From a checkpoint of a small transformer trained on Wikipedia.
Architecture: LayerNorm before each block, learned positions, biases, tied embeddings.
Each number is 500 + 50 x the weight over its row's rms, rounded and kept within 0 to 999. Layers, rows and columns count from 0. Numbers have three digits each. The size before them is the row's rms in percent of the matrix's.

# layer 3 MLP up, 1024x256, rms 0.139, rows 299-353, columns 0-127
104:423541471511497526580630480483394583532530529542501525509526500437591433599424520427432518495516482417457415532502513543457501447479453406499465536428473427439508461524456586487409517499579535551427563593568479540593529528570423501530593427463518589489449461505505477571530475486533447479477570434406450533499411494508467523472459565568472563529493465521537449583475521540534384581466
086:523482549446574467660455440431614522572565508448527453479509542527435525446518483431452529551468501483478429504420584581479547452447505484531534455530488574466567417546547543520526491571492501496400450489559485508518541516576525492524549500481520509541520466442537549539531495518480395478558591482426504512555514459413407406433635576460480516481465526513539489472510489515454491487600
093:556501479492454581447455475505539539457469555448561531567477553525485531504482496440562490523575531390525556483534485600503414524489480533558513542501472527442483482481532566486440449514527474559468643571639462606468450558434476493435433490469418533536505495571506512538438598577527461564503571506492513436477545421611502491485480530427618458567484572560575400490528553546414363539524
100:457408545460488496499562447548491528559573431539461486523432506574482517546517411491627421550402564511512460511503455557474499536486453450459572458536515426586541449475517511510516569542408561511481521439445450469457453446522513463581602494470505540455394479404560438506532504521554563489457547567477467520487494576523528582512492487486511481443538488512465560468527462585476537514503
098:491453492551577486554434553465505479481687462545517452468524460556499428485471506499534521495445581473421508587552468578422555495456499484477409536486558449556546501474395480467509574548528412474516467376555555490549444531485482536581430544525535540549433480548510526506498441513518451460482467502503404448508590464566494506497537545435486462535478512486460519527442416557505571425560
096:470469548532533501439492502516495572517549498522470493489530470541525513416473399540466514544511564495502478464475466591476486438513519510494408469514601523479476441493452460558415407573372459512428567478503515525411494473548517517485523457465579467535374463471520461591407484492547601475547486498480487489458531465418403532476570520517562472532557462394488506490441502472546500587492
090:486484611493530516580478452432434471461465462532462526370431491532387485484501640460455511560555476426507490429450626565512460443500432461531597566482422554473490574545540515504468545604376483501469536510551513491479469488451424495543499509496458501522415503547529502451435490422503473574485516422553453476496489501612457487510525364505501413485511443438564469496545595531427523463482
108:418554514417485544619498555448510443437452606498629517567519568568551500523449478454545455466555446435438498521485407443552548541491474413471506478528402578586518488606478440492470556556531436512484590506579455527546561493533474516484398503534456442475389454531505498523572536470488515447452513573596494466517510465617509523430491446482506543494492481498557479502423482461532478502510
099:440479459511541523504499468573519532516468469563438508518541529463501523398423438515503444484539498504581548485480543506486563455445465551489474417490502421429442536553499499470493382584524373475574433538433511535535518456512497421501472489565365420571522435489480583497524422484497496497552421465514593570517519472472555497563497567384574528570586421556528531484510407525536445504430
094:423581506439487495540476563533512512526415458574526573480446444518438526508476555574539444436549502504458554532421531555568544580438469503544549571542451526587492506536479569404449480558490496430551454482468496516519446451454511509543480523567513418502447491560485516506595428547464461528448486487507531413606618470551484504476560523466404521419478486462512387501522546431509506433444
085:482507412494527516511459473568589554509476503438440486495541402429548570525423470390568504382520531451535465526457503424562541534378437479565492579522487426553430550437531532514523424449493541532419476576448486576384452557518476516480496483454490515522580520485452585515460474491520531475536599455540531519536446484411418540534479611429568467548563583524398507460551529534556514510490
097:530509457499459539455594435486561502469544470522543488443499497523511529465473522467418560502426506532503470565435481533504511528585480498474456524385533598413496494414500498535478453436552461496535467503485528474522461433438483496497620494532561471507485473573567480551464438586425554501521430469465517475494546552464506605513470458450406485492444511469535393534482531465517490433541
111:414484482467447536485383478552547518514582494441537541623492557507517571466480489456477552551478486593491548505413554496526496492679475486570480537529482467416516550532437486498479494547537495453410574564520469449519503486451571483455617538489479430444434470510513527511522572455503507478498506487470444459586565476487543505617486414561492517441420563556482508547456430461400486404368
092:513536568405477472479536438580503529546636476481556489490479470539532515530604610460562508578499437472542435440595553511513596469421513586523458498444441444549539496482454467601472560414499522458480481465367436513421493527515425479480495523531477501543482546439481525567427563472428618438500539542526471506488502477482416510472524594525463492610503465606427520474485438565507503633461
101:498498452464440429477365476484478476422566488490439510501504519536541429526499483560584494504434521508428506593539533548437508546582463495516475539466475492409485532479489485434546433574443525571469446432593536531590587394462456566484532511446532514412519495510570609478557587556503409500431468484479573561473465408565426541446481522568502433386575444479509497517508484510495440545522
101:427442445511452522420450443572522506493503576523503599468448527474508532424468465421478546476576549516467467488507553432476557536476527475548518532539450584583421448504612505495535458536526515523474436487467540487537461510603491506561406490571489512510558475538484656479559400485597491348506520505502497592463553506518589511438525467453511422399568532491463494514446424505463539549476
109:359483555508569520406477464483463580547523487409550425561512520570507475446504499496447424525505507461413554515477484591494520398465627527529336474529493495507486467485456455530463410444466542444528521510531466417497418464399441449585403507483496501530519504468556442427540525604487435563463382396481577508490554476467470521496465475453420530492525521536553498528575438536529380462509
091:473492453465552490493557497544570510518415456545525402440432562606485489448510539577434495503451475450510460524532452547504519511450532466430562552538492524525518512498437479495475658479519555499503379613552464448465584523493522521520434439511506459384533485466522473399529509467444430592478457444549513530422580504528498611523519467565541487551508527516545494577490508513524533576526
108:515475459493495499408539450466464517459482531493566576536466506590482403460562546541425465458485455385524582463518426597441523540530551576525477549586573483512490468519534535606552531546500428462503491365564451484539487463466510452501482526488432593516383481468451431563419594520473519460462413490512504652568465441505467479545535460491536447465515605496559560510559593477436503466482
102:521502441461552409492425538510410554392487483599542475539483546507464559499450541472518467521494565594388556482638456573488413600467544512511558448508430566561513480598465532484499543540491479466476541437486513478370470571506533476530439505556492474531432436514468478472593529599552445512529554478436482518486594487504501521490506496518498529532458483579380450495515475459613461535566
110:522524448557458487574532408499511429551639453478621477498454487634472469465551450379490576428482526534451476496459561535525487538556474564584429552491480496439533440529513640518555539530560413483518437460477439506540440502547470527457432561509551476511491521496444388462436566465590537422501452502511442449428499503540411547471470511470509512429414524498503536470451618533568521447544
101:498491518442582495490478455610493548465469510525515434586574439470463567523452410498512522490530503476605468493449436450525475462480469479512499437529489578471474471542542510508514496465423547405497459533567465449406474438458527569514489472495465417429472503452592580481529485489477401545492484504405501523437451516478404574544492506465480592506490376429401529581439479496531483484517
103:484494590533438572541521487547486554496573551558548540543489499610470519443438539436492533496520536532483459525468569525544553501486470566503476464488358428372534549424400432500531470534518422499500562547413432497435488541476472462510537604446487497492510488538584526558540636506526605600517414429474506474492498475500479552476442579467450494487484481518500473507592503451495481561472
109:515502501499439476480543567456478537541474478498478533463481438577501399568461474503481515486480488562453525478537433568554531558540405531487465487445494486442497605548546506552455526487505431484541410469560503545532540489434495508494516470513436449487525588435547583509456555483560470481432397485548458445563450463511442593660525489450430552487528488346513488417505434555497526454488
103:445555432521569524499569573409522552503530463531463500436527523467514501448405527508451415501424512470522384520492508425545549518484464580475558494527518517513440475536517462421454549481545508618511529463482502437483441483589518461480410480528485530442513384603548451475526507535467552332475482550486495531512583513470510454508427481482542497499554532395468583525512503501476517524521
101:597468536551455516438564570431433410461414539527456435485449421507573440551476421456550519464435537495613449517593487436528478493456519521456455552494459488422501516488498529513567557521496430509498485541439404532403451495418431564533545509562413479551510598497484514552463454565543464517569546474448428524529553572505522509556499464494541472427520511433563582419526515431466461488513
107:454527515457486562521451455501496428565531489543542522444532489469523537501574532408443427492485530585499447509496550540471481477551468490509531514542520448479579643390495584528504410477548546524450485531582546513403507532547534503492496458489456435587370495515515457546507457512506516446496430509572463428441476473501608541601538452438478487498440463483482472598508558480527558447517
092:535521470521518475466541476610435528476549479570490452413453599522538460436501488522488514459464476467494505487551578538520446438489512450492476454473453515442454498429452516447482566462560407490595489462632462534490512491475529471519537481424498511511528575600554630506596552570454492437414443463513498505521494474482414436460578518478502488590560533577515552455442450450518508530448
095:418567521472434452524514460484464501482563476507432488517507575380550416505500540479433493527491498552494477498506380500427556395548472482584467411478569459536515518489452514487451492594472459469478525437462573536546400572544580479446509508547449507486500357582495575468502477439475527580558376475522553484560513499481475504577494491488493524483503481536515479534471532472516380484522
099:512550580559521566500483522488335341520542663512468470510510500509396568489440495512422491542499508538512553465489428508447479387476510456455556566506544528502508479492492485448590457461489474496448368491521544539528482412558459464465450498557507489583548499519482455517509481553470440476438554464449419470448492581428557491477604490553502544488536507498543531467528536575523545502539
096:425465486464505483448472494509555567448464423439474378464566423592386517509488466596452494525508486486439470565451554532477556514582471417511575482564454421572510537469435441487504454428408471599522506555506485493516456496498464414481556546551545552512575533353455392538512559490494517462420494562537497543665464521579532559478476460446560559494576533479498480512540482514540490436511
110:447459507571551511478480447544420525601464479547472475559474546534466510482486421553503469446437431484450550510486561524447503521475499554423575425554463475529471411548534454534471549540502476519551588367440467554548499525503437506576526392483431505439444518558523554508610503484442494520556526469497452540434553501500501535395486494488486514455468439508503495417572492598476544461427
095:535534467483573536574507538517518567369449551552520484544504426506492445591464502460539496529660457519502397367528541531513588503517476465517530491571478504541491538503474455513497519478479557488600434567521549555516465499557547539463605529496397468485552476530528514570401427478492452564543482522449586506494536449517511491560437531513428477479448482541535515505495493490542476439450
090:530492514560407521410510518433431419482673468568492478479438461550494505502464543466456491499426494566544479482447533494457525396565423469465363545446508576482574500447495437458546500521502523497446509492479490556460444454471462487490495481501474479473532534481448585490536496465477520520582474554487501416486408601543546517456489551534544524474401528483519560594495394436545437525438
093:495442521431507494488470521468504518474547491530490530479615376506486532456505452547472438462553532406632517443529532511605457402509549467496523530528556454576472525635487501543573485497433472535426496454603540559400497458512510489432408442528526531560509442489446446513445627554469509441593534430535505560477543457426426534560472536514472533511444491507511507507449486468477531539518
098:625440522532487506547591513521560502502561525504499543466472532475512500573521578503486465467492444541531578426574551437473466578538625553509499534468459516533546550514508485472473481572475429487490501482503435521544482443502538436507623462428557494560434364472533467456481540561535423569499516509466524495550544518526397538441482462582493515409558419521479432505500491582448477446490
112:486540551507516513538596416556433506412565492499490487552367424507470505515601503538522473505426438552437433415481495444478489461498528589478429538430548523496520539456591530461565604521517467467561477541523535584563453423450496481517479496464493494473485390455523511454457504491510414513597598406581499482528463451431501516478498476507393499558442464511524533401488494511599496494537
111:485494523548551477481570403469496511619550527509439584472541495581552467520561477472442540580536507471577444471465549513544585538435404470484529439431539450498493468515528494519524491524386447448575426490449502486453533526624499588524500499461449440545493459471468482495437505446569450478436564485451537564552436586511510516589538489402432485605502440541492381578562502518524483501535
101:445553470517638514564364452473561446463497573554491470470492494470324537434518491490466584549498501430491523557519526497466453492495426515501546537450541468498539571535519464522491472511464543596631487487538463532543432539571447520572519461499535457406512541498533498543534501463550535507462472511549600617525499558546502397506423476412573434489508393472478514589504468489523440497481
105:498441523482443550561539471440431541438477491504552467404501509516414475476510456473490508410460484599429541479569461540471554468576492548491491503486496437476506418479423456482476494493422486525524532509544599500499521590521496474523509563496565457488512517380499575393595463431508480489563500537385518459527513468520497423549499549487531414431511421527471462507501573576394528531379
095:484440483589464501492477439500563455572705498560446541497505507572485494446484471463465486600520485479380535501571510490506554516481392473542500541482456516474452535469497521527500484480419430516517447441533466538589506524517590489505593479546500566474597556493452569507500499503503504451556495468425545567479492446527480491350489510475532535591398462375507478498447473467420574590431
098:509479415506452438480438563447587536519492509515479504568529504477470446489579640497524556472595630442568502412493459550558488538480503441476500556535460520529525519570475532446533500478505484547531452469569491486542516484518496495563487484418459454619472501583456575519585527553502514527449455449515505467592612561507505497408476527538454471482500482526465436590478475447500570464503
101:543495428461523484521368368464508544607501548459469507555427560492475535522551490466547530472458463556489456521397487483433507503472541486518523493525600517517562434526477523470529514507375534483433414546407510508520387616461589485468468496611585480473381490528447549566484502483469497535464492545491522569488602489499455488556579501605501430559524441505418420555407511482518453510444
095:563507534490463500453506527481512448553535518494506459578559517555615482563482432438522507487527574488434475524528426580498554432503545543524513478445547398570501421422520541593434437564498503513394461461541428508489549457573522546457537516516529536511480490452546495500553405473535575547468530482486474531526490588470470535391458416575512588498508576523473467521478482537577537498557
107:487568544421579490569467562528512494481630508534448579448542513555552479494504598484421462485515459552495445494519502485587439538555496567478457518551431518410450600507540470497441429506437470438446451503537552473444540553417488544516474472481334517537454552499517400477446470426520473474469492558531497578530506430558481528433398542502421486512429611495420557473616454474585460553491
110:487492458489417473550456504581552459504441449611469534441384465503538504513489494445556392543534524502411531464540517527465583468519530523444491442432479448454559592437555637465520550374405434556415525557447556564439534491562531486475521432423469498536550500529434543571570423541426492457570500500463495574493534463478405486539524537442525560530456480493532518501469470516444541532463
100:463558517493449476619520544531418494501485512503472553579532422417513466445444439468490476458513517543509548484448506524447534548469574507511478505524499491514359576429398466455470622541456376576521389361452442526542524438569436583463547462506532460465406544584532523515549562516451467500484476520557590503583533558557435561485563473495577483443560521506479484574428453558548493590442
090:505550506490527443427592531444437463555591590509512498465525449547501470605551573475530484495434575388505547530478548455501504538518410486603527484458548556471455409578561472482484558532527549513489542543536557450461440489551490457560473559458424531502559498452469444511391583414486515485554581438501448410524536443404473435550495366539492482490498529372488427464470428448540484643524
100:499455516556427431557524469453464493463477520527520503566535438503500525524496499522517479396465512522567600449474552396516577556446490516520471527500579392492609513572543479635511466538530466494452589578574478442406455544518558564426492410505470484547433423522487426442511423488500585473507551470446518504509476486498546436584549566484521582504503563515486481430424454465456570433473
089:492533567467563523460502504484451531532482542515445511494513489478494550519473488494485421473517512509502495536513510541512460406575596534462546517583478569522435442502426558393462562577455472540573547499407490566566345477558395375530525496453352447478561416497567528486531445547482462452573558500529511495548532519508450500510576443462320555554449504467425585437604513409531521505492
102:437550485539441511409387464471497472515554494560436575520511545563519499444429466499471518424594513567530490470511565518560433454546405513434480550514511514511505526607442604500404445452456505448521579536538496457531477508473512477554417546546495553534413528452487489501411481513562512495546469443482443570490524545526395558420479551470571536486451546537518479498569484521411496564551
094:546390560509499417467432366510529447413619463568475472552470531590507488433494486496539531568514560481498537495400549426527562495430459460488425595440489555454497504466478423450490521527481516476481420538535481473397495566572558514589412507498456560464485596511512473551553552579554526464507568504442468509435476468529354500404550555512536492454550506541534489547585494464474483539485
105:425526498519537511490395476483407552564464519484523500513520535528495575506442424425461559552468557649496520524538495513436459535425523545507554655518472527483531357422581514472497469473437448460547511451495492532462533464518520505509452434560514493494470537556514575548447465626403544548493538503542537484486611480499493477572493514531508460541453507497475576551462563533501470583450
098:456501510505519518574518485557463556539429483516488477416378482472527383491521516492441554464447531480556502521432497575476508531551431520458460431560434411552563543582521498502495465538425549444555414376514524360475467562471483486551538507534449591617479599561492568471523488544486476553547541413599489493519464511433457452515487590416483505446461404525488559420566512518519514529568
101:421453557586473509537509565506407557528586471506548573482534501456531497531452517502481456496519486592534412514560485567464600527454514530361557536476591474407521422456581530432530483551479483538498501531382514534525432441519508444526410512528543519504523509445522508554456517562444493467494553458510533551484503494456597468419548472415537463503479517504540441514493441437536563520383
# layer 3 MLP down (transposed), 1024x256, rms 0.033, rows 299-352, columns 0-127
104:483508534421520535455518448514522438530526525479543526493534541471548434436455520513587388470619492381454494567470502482459445492592423543503525581438423460438575588476486515508473609531508577529477567559603495542483519485471539484552479451531459377505465531459530463583555433502537531592524561477461479574471502466508509642472445481478426530390518511541451559456453508471500434530416
086:535518530549501463476462545425552525587405434557524508465507534519451533579487468481525441574545500514477575487392564552517557500556471533513476510490437584470502485536524450499445595514561476451511446458449460465481390486490409486491507544504516467537545662481503626501531456555450388519508596523468398604498567476500591438500482435433549572446513464481568524581470474508454439527476
094:587445481481474517397549487533466506505521561445473471633502489519459427501466482508545492561518510530467573501535464488469519521594513490578498552396547504453432483512517528601520491474501447497577690575485565543396536503566508464475528623515445430470492427430460448462436554473454530579434585455525496449422527477473486543511512441459556562524430588462572484455567540498466479405545
107:613513532420493526518581556502446411588551468550449486513547493530429543485548492483517559445493570350550527545534497548458373502556434534471499581537581444536620407478467539492540408458531527553499468483484432529420531395534521521544577580504471517475394483448584467469508456489543492476452548451545469510534488425599454471500426478539492535482484452453589507483519535535538453485564
093:522495490498512473561492596494474455525452494523424509536499401549551476416477496498553478503489564493469536495473440533449443478500570549462463492509593517540545585507454347473522528538509513481524447499410499479503496510490554534545449512522452471493501505501564521549484504551501478573532602480592513446491488495550369485487496419504482537455600431478466446482545363451467490424462
099:465574580553576524481555543526484555478415514431529440559564600473581604453490435501481496456459561486462555501547508565487463503464524456580501479477543556365494355500449481554516550455555463563494457405429544533549601408496454392497557516476496539499431449475471471572569494458553532587564489510473416416544555464466484564481477513429470463474548549496498385420550455524495497533493
099:476542447574457419482525505547509586466497513531422509501545502604501466507511556540519389471551524450438468518519448472534498459568508421467514558536542509428539465441472593438424473527513436527389557507448421529384419538539444452480524432479494493499613402530559465470482447538504551449491467470470527507493523565519571555421482435541523569515486533505477498528587526382516536529594
100:505490528499493469518536466472464444483536457529463460450466564487517527584529549525477590484531483542495529422588531430529465554480497506456540518528499585516539466507505504447420510483427476514538570554506562453480451457545573480535505427545490436467394481543506483496518441530442492495498485532458463534558474537542504490556433615442592574507433425403545460512484608495516532441640
102:501531497572458424454483562533505528620548542491463458605492505405483625579467534507515492482543424495501546529573527548603486366470466519435550517506473511539436551445582472488500449542487489479513498603369481540489561417465497419479491539409470506497484487482503510501527465509522550405567493505564542465479555467470558476527479536397511499488558492554468573492500549403522526523455
092:512533502517485637554550426443522605645506510512579446459587506470414398511564540475497594523577536568522479452508500476494485500469537437403623493542505472503544445516440381486446511490492590578598527541500460521448518446465443456534449457598558483461476457518435434518435540580458570456463453397490500513438428574525508542531445510478505626546497504509542504599409496524546535485462
097:517465573465551498472475508484458523452489583453491486513506525489474525517544518506478485588465513553482515384436502503510466486428513502540555597454513550426446499557462482598503550479498518398487473482537530424571547455533525461527501534446548452494466564489445448570438508496471486503527481539511514442435542546500548499447543519453465585523517487513536501477462518450416541450579
096:592509392525474402595466459538570525542500453532574535416443549460408574468482453519484490501548424523460457518487570514483536407546535481468476481437637516525443493442522479528539454489544451566573538539580591432572468543448473492444551512412438558487558541424524596519502445536430469417605482544546398481498488474354514476455509570492558486451511406509439462504474499541518460382514
116:463424484584526543462513525501494527566439473526559494508446467526545567512579464527563594487453509426558466544530446532561477435598367541464612545515410522450420448523408383414459514526575451495440485463565433497410480481381460420442616480513435448464558515586479470451495516461525524504544549465541522530539465429465503477512567531479496547493425425451480574490517564438444563470474
097:484528494512404466465466429521479480529512584393409517555468561504488577432430580455494490560512492447542440459486481537599459367585376464543538497511504534541468466531520486471464485477446426563483509489478430552462504515547476549498498413546507450545615464554479498535522506593529574444521456506531522483483468540520557594514581471458436477509496528507477492515434463512497424497415
097:503494508510469440474527485463449381493418547371399537468528457508540457475519477547571509561502505502536542488463481485532503498532491519447515571505494516445528546493525442509455481524438536517443471434512351565525532418518565518523497523566594525571587554417436527414509521467533557482554570482442519527454579487538517475562480501535522496427509517529529547489498443533426471526459
094:595498487566440482520503431458503381594526502516464609499455450494450497463560521450510477500519549496535458445557561518548524469436506499467478492530499476550580500499532457529525433428490502375496542594428514549588428506399518535574453713488504391490560486507562587552543442554529483502507518516418580537459498491474551470460516511465485410587567556399439517575579522464408493468413
101:475495514521584543370560452553463463568489479540430537489444410629571498442550546510553524505466519362449517544521422564415436447479575536491519473490477510530436486494473473565488474491546444450478462432524545487498467463461555532472494488499464492495452490562520521466408450518497495514472440545513440537509447517417533449478495433527458449487506485585466467512412505554556524455496
091:477491476528423438447437507559496521482472555509497520474581555553588476386557519570506507477466484514478510489486460562565468516438527537451537449577551441602550510437531519544513529477542511525562484581488427524493610506640478534540531575539493470506370455535425522461458460451487490506461470443515504484457471474542502458476518437404455562569483485452457450418418513510575441540482
106:558491491497566475473492480494405439529447519537526521434526517562515489488527543474491433438515500487436548485546453507460407543588508521517473479515478469435449541499482525619520508519492488495461550390468471504494576447450484453463496559580509489540485514415477404491558458548490478498448455456392489559523517594473559498472472437438507434438498563589551468558567571529474509485516
094:521450540519538536584557575556524451531444435558583503529442528442558568569559464426536453601520502500437438487517440569509489506501494469504447379487493504526509424502422458488481484463461469544497524443540496519429532437466475504538482563599577521555457492472493549516565501516515474462529506543478525413513534497377480505543447520430627531537497441459541522575559533545448562497415
112:471487484498466484577529552533438516571552407479595564533491506566465534530528497477491471426560505527443515476417516597505536492536496580475377495486420458396479535515503561506558579426581404500480540541523486496489545492560484498438464582530549482513554543507426391508392522437495601435467546474556471382519478538479435456487452536458458452506497447476569486430494529496561497443503
103:574483491551514443577427398554542576535493544472585518500548492410482551521488511490475554517440547485447503550454420459516510495524495451521549514598531456545399539534554474507564529471473581443466491441488520418529446473426437610434566437553567526528488455477477463504507506361433460434427502525458502555586529476498469515449439568515517501450564386541530514574404528492490512501563
097:490421460546506497542583503486578559454370528467557473476475590513492625546527541498506507527408456453517580491499480464508535539546516561495477529576424540413495543514438473481422500571440384559475515541432473453471484486500509461559530486481461563482497473488471451506521589499515511582464560468559486530509512408531509506525499503475557497629515527549493469535493534511535476466567
110:400490433422466491592590495498445518461484569499473505456517467566606555473513374525486504434539562521507559574525583561421523492502498425479505516493487538527483507444592517473500513521526478427408521540411567515565536471533473446567528506555527456465532545489502521431608491505486446484520448553539507420485499450461402457453533500505499437457505510390511542485441493457503601516515
094:473569477496515585550412454457585586546455448463509400469503378565531562455485464451442446441464496578509372476541531521485474503456463502539547556501561497497504482426465513439525518448431514455477492467505552542479552473441505459567428569454507450447392587595524495590495423447518513475505452584535642525539481594483565525475449607528560521556527558485518545508592522524434523528512
107:564498457558508602418538482469506462438545480470404456495439493482471483552565538494480399575442500412545439542484557450488452538481479437451495559512455517540484528594406583537544392480478454603414432484538447508555454546480501494552530429444451539551524514454489540471458505631441382469497477542495436470510476427493468503580534560498506408459433491441603496482411540461474488475500
111:560589534417535505468490480447540498609537441439491484504598527508553452534528621461472493519551557565459540514555461463515527539517553465507496446466458390484522559427526503531552566552451487484558506561567493475446496582559501514459424466508540496465393460460451495512550485442418431480481487513591442355419493489423609485527456494390494454456491425475583490605519500446573546540525
090:541471503538465435494473495469505463605489540607508464456399477427558466528457441546428404503591546444542421522503519544598501522526517420488498467470564496505476585495464510622489494501430525555518548480603523478488495561497481532485535559538613386488455431362519530552533505539497518477531472496507542456509521505522517482430484390440499439474488508505427551473448583427453429447537
091:447505532540558580494531552564450577516503492468420609401565465483501502544589575459471408432482396478499413556512507505535494458551599652532367570539526528498483473600448541429551557492458518551426432516510466425523508457517447558513499481454514554482485465430465512486543485585523580484505621487493445510530355492525428446491511419484546541541415539461481453514429480577420536567527
103:663502481523445445497414505599502449589410583534553566489425429544460523521621400425536494539450568484513466518433478463470516538497521439583526516551545517488409521516542535493465537515449494494352561559559501492465464494470497371495382508461549458499484530474478517509542542467468549464460603549562508457490465424506573434403562549468482507494551525466475449507493600568496563466495
095:567492511572492506419520486493499477536464509546534479350533445497566423510553471523432459555504413387620400452469494585440518412512527493505472466503491562540455648554411511581447484440484445503441508452434514446495498496488583467539561491589560440537429512496447402486520540452519588515564531503453446496482476519554567510492497512393470553535466536551470609540440566521526503539587
107:419474570552505560534574476487447547506520488509490543492528427563392539416519432505551463472449457482514495490447444574492472554431416479478528502500444532444543478439485398549448509428490518477500493453482501531472562501544475524535500373462476514480591423447513498532582449501599564519585538600494499577444486485489499566457464482557504423432551411498526484492545500456398621433532
092:520518448520567441524592462565546474549542572567482459590499515541535541517496563459502465495455565549444516505420523558518476537619506516452419465491462533394473460550504513538436545566541547409516450497630498500543390549567448447521460474437494576556397558559543538417574521488565456558428512521420491534502531515484415465517514475453490463464459523490478544447528509493566506523485
105:566578482573584510565439524474481611484474464520519606520518478444538551548484490551580422535543381474482483477516558510583519453438491463439471536534427463511531429531533496437608519581459400498485527496457484495558526530506471375537527448545448586552466536541551531519517535534489444486504511623498501577606477466450539547512535461378530508606492549387560540521513455498419580462500
085:482483566464514458583475361457539565487499583459556438452595438512478421447480490487481527518518472559526478494477401455540511439556469427515563411503450455432512531412491492506485511484536484477483480495482630457586452535552456543549476506515498595506504564530546476512458482466576544515454439511554574585514553454512444523430515411506532423480452486539523565645356535437482532438563
099:467488500500537588626463563541517620451459532460500422515524469491512579450463523489456514433517427499513443536496485547532639520546428570494461465470429451463492530512511540509523566514408532458609519405521510477523515431526412491517481520561574459433491509568585530500539463496469509482490468539430479536500528555402500625488419592470554426516413451530509568561466608524561634488500
117:506401519522484482594551493461526582430597437461508433613463486501389540482551493553503528457425431483463579511546471422464570508596423523561476592450406522445464468492616496364495492486587422536483578521475541423484449514457435527459546447437468420497438467491585548401488562589563514467572556419485451518502400522473475461487438538567443523599435462522509497478524502473582519493543
099:508479532556505396462593509479428482593458539464520519409548535498475488496573504591461510553553566468491440454430522435504590533463487495489517365509576423509429446505473526556555513459578548502576526546513593397432465524499563497503495564536478522482554466510469463503346588483472446482459583489457491553508505601495471419478503490499560469573535412547440424479595465501519409483419
095:462473555481463525448568458414492472475475431432517491555494458550531459506506501555445419518487499559413559418530547378446457521465572589486456559609430468411511533509503515529450652522531451501506515461434452582527472602520525407497428501463458477474443588589541534516619481412498546491556435474476488477487485506506549485505609471469459406437477504533435497468476534571527540505478
106:489522437510529484544532492479353514481356491495531439495509439498490516456445487523491504554407462504525649443486468462486387554564483556419594497487400511513487583577499448536440470543504494501513416475525520584533440534487584641505462431465477414618555517420485432563520558421460505598525595612453529506472537509451504493487553483470401503484464504515463570525465495472462477468486
087:490532454488411518452503576487449554550380528538489453529462511502453588495479508548546557501506576449505490353461553560513468487471471459657571536459488536519405610439464459552534387449468486464450528589523469488489590481502492414476550487534562486562544550496415397504501512479457503494568477521418457575543469454457477471586481577395417607527499494505477475466450495531520498555494
100:531492482413518604502432563497510534473490556494504470545527566463485425516542559502547449482592564482490543420475547561520476479451465481475550566554510535613622513503406520411585516440526474459546556421459520466435532522516511500521509477458495421531427480518507449411425433445550503483522463537407523451506494479480496490563500433507449535486568432555534455548493492436554603509530
103:483464462491485488538458523383434498462552575469423454522390559495489544500558566537528509491515443429476497539458406461488480494508474539542511420441465544470528535520414500543470549451501477557542519531443502382470486441414511551461501492561633460469517520490468523571500461497489462539568558520456506599455570431474493440557606519476479442492490539591446483574411526501437502554495
094:560495476439515471519489483494485457535426497401451530531434505486555597435453539472529544404531489509491448481556585573467544521530472512542533545577558561484488459500553465468501432429576590584432459506436565474504465519510545460517557517473511545510503498471491445496421557571532415460570556577477493468480487467515412571452515463423520460335386509458455517551495498387457484518458
106:489539439488531508525507501606447448505432437478396472599535408447546506528504567561543537534452407476509482455498482474515457470519477539555547572554431435451421562612604513568603422610545529462440496596493544440362439537452529508434540481504352515637459587567467540503523582560428499512558556565507471485568452450493505527462505556474422456515427413514488508522561513546477508508451
108:494557482548401548442528469537522513566456494577600427423515554434424489625415475448567433556575513460399525461504488446470556494525447509506440407463467400530519509515542457539497533547471500542471498544436524587573463431450497461418446545494461422541580522469627480474593426511551511500480439535587483544484531467534519551509518529553560541562508490578598461512580544515531541538496
099:534491516428551516576469507588429537518401481412554525509447487389492502394427524480464512467559565517437573458511459520448561446451582584499532575522488499521475543590535461505452440549463604478481416433420522371460440446484514551478503560416567440475511522533527444453510483476522593566400516510546566474471474529472540497516513497517436501411583486498517472487465419512508499525550
087:551501541495532394480455451572542471516459585560520564488402487499570484519431480577509446578532504464508512495487560531519585487478441558462464576471472506554496509476562467432406569488439503478509482478502522477432451491382517409458469576530438434487492516499477580460476452475480544564527475612537475501464504483467474581490468467492589481508528573556523435528592507513472446522418
105:636537534469489471457540466414403391495543414434552526576524475577438560509471481447501548510517461559408457505432538480501423563422516426464422459564506532459511461436453402502529497385495583532522554437458511391483543449509486445513501517529451478455431534517506598477523541477591480487434443514627567515573540475501460595514517537529439500450442551535522557517426512565510475547511
088:492528554518552362527510455544482504433490522464397489467532597468507622511538460562427393490443445427520496463436419493541560491525481478422514511426574470471503544523512440514406521465438588456507509512473528500507562573449542532437523476526475456563550491488566431462595409486527486539547562486485607473503531579480445554553576498392544419508562472605522502611460526551500530508559
098:490511477519529504547473389508492582529556552466492559476452477529459515418508474609468501525486503508536451451487484528605515469484460608496559480551497504519646450545534487577536508430545538499387478536473548493516471474569460594472511536473491501520412558589515406432533569498496517595527432475416490491515456468587517464511578558516445441525482502614551525414484507495485533554475
093:526488507520551417470476485424533522460519477502412499502584470446362493454552411500508582446432509474582468457498483467536530483543467517487611495462563563516509451498397618537528468434507560513545584562422567430491547519425534425518528481512448541521436422570508474506553530573538475497530485452553569402484447544536413466499538602516561517419573575633543478504544470507476592470551
096:395562504482537538356440565445512465505542557409541558529420435446520561541495472532462491500474523570523513500469559507497421442391517471489502580596439447487499470541506487521479450470467576526497473538529530467526546525446630459455418419540503461478548488466568501545440531614503528488523429502428514435455490453464503478493392468423510480542580523505446512557494443400473507561468
099:504466424551524470472444488514562527371517523431486484480452504402551567532509591528473457531420421500437631551510533533461481555589514489478442446480568461517587487463524487455496502456550577491503545498450418493502541553500462429519469489597499483561534541492435533492501504551516542540523543538454509396510582526466432665357486552504493551483556471421571535463527597514442484406522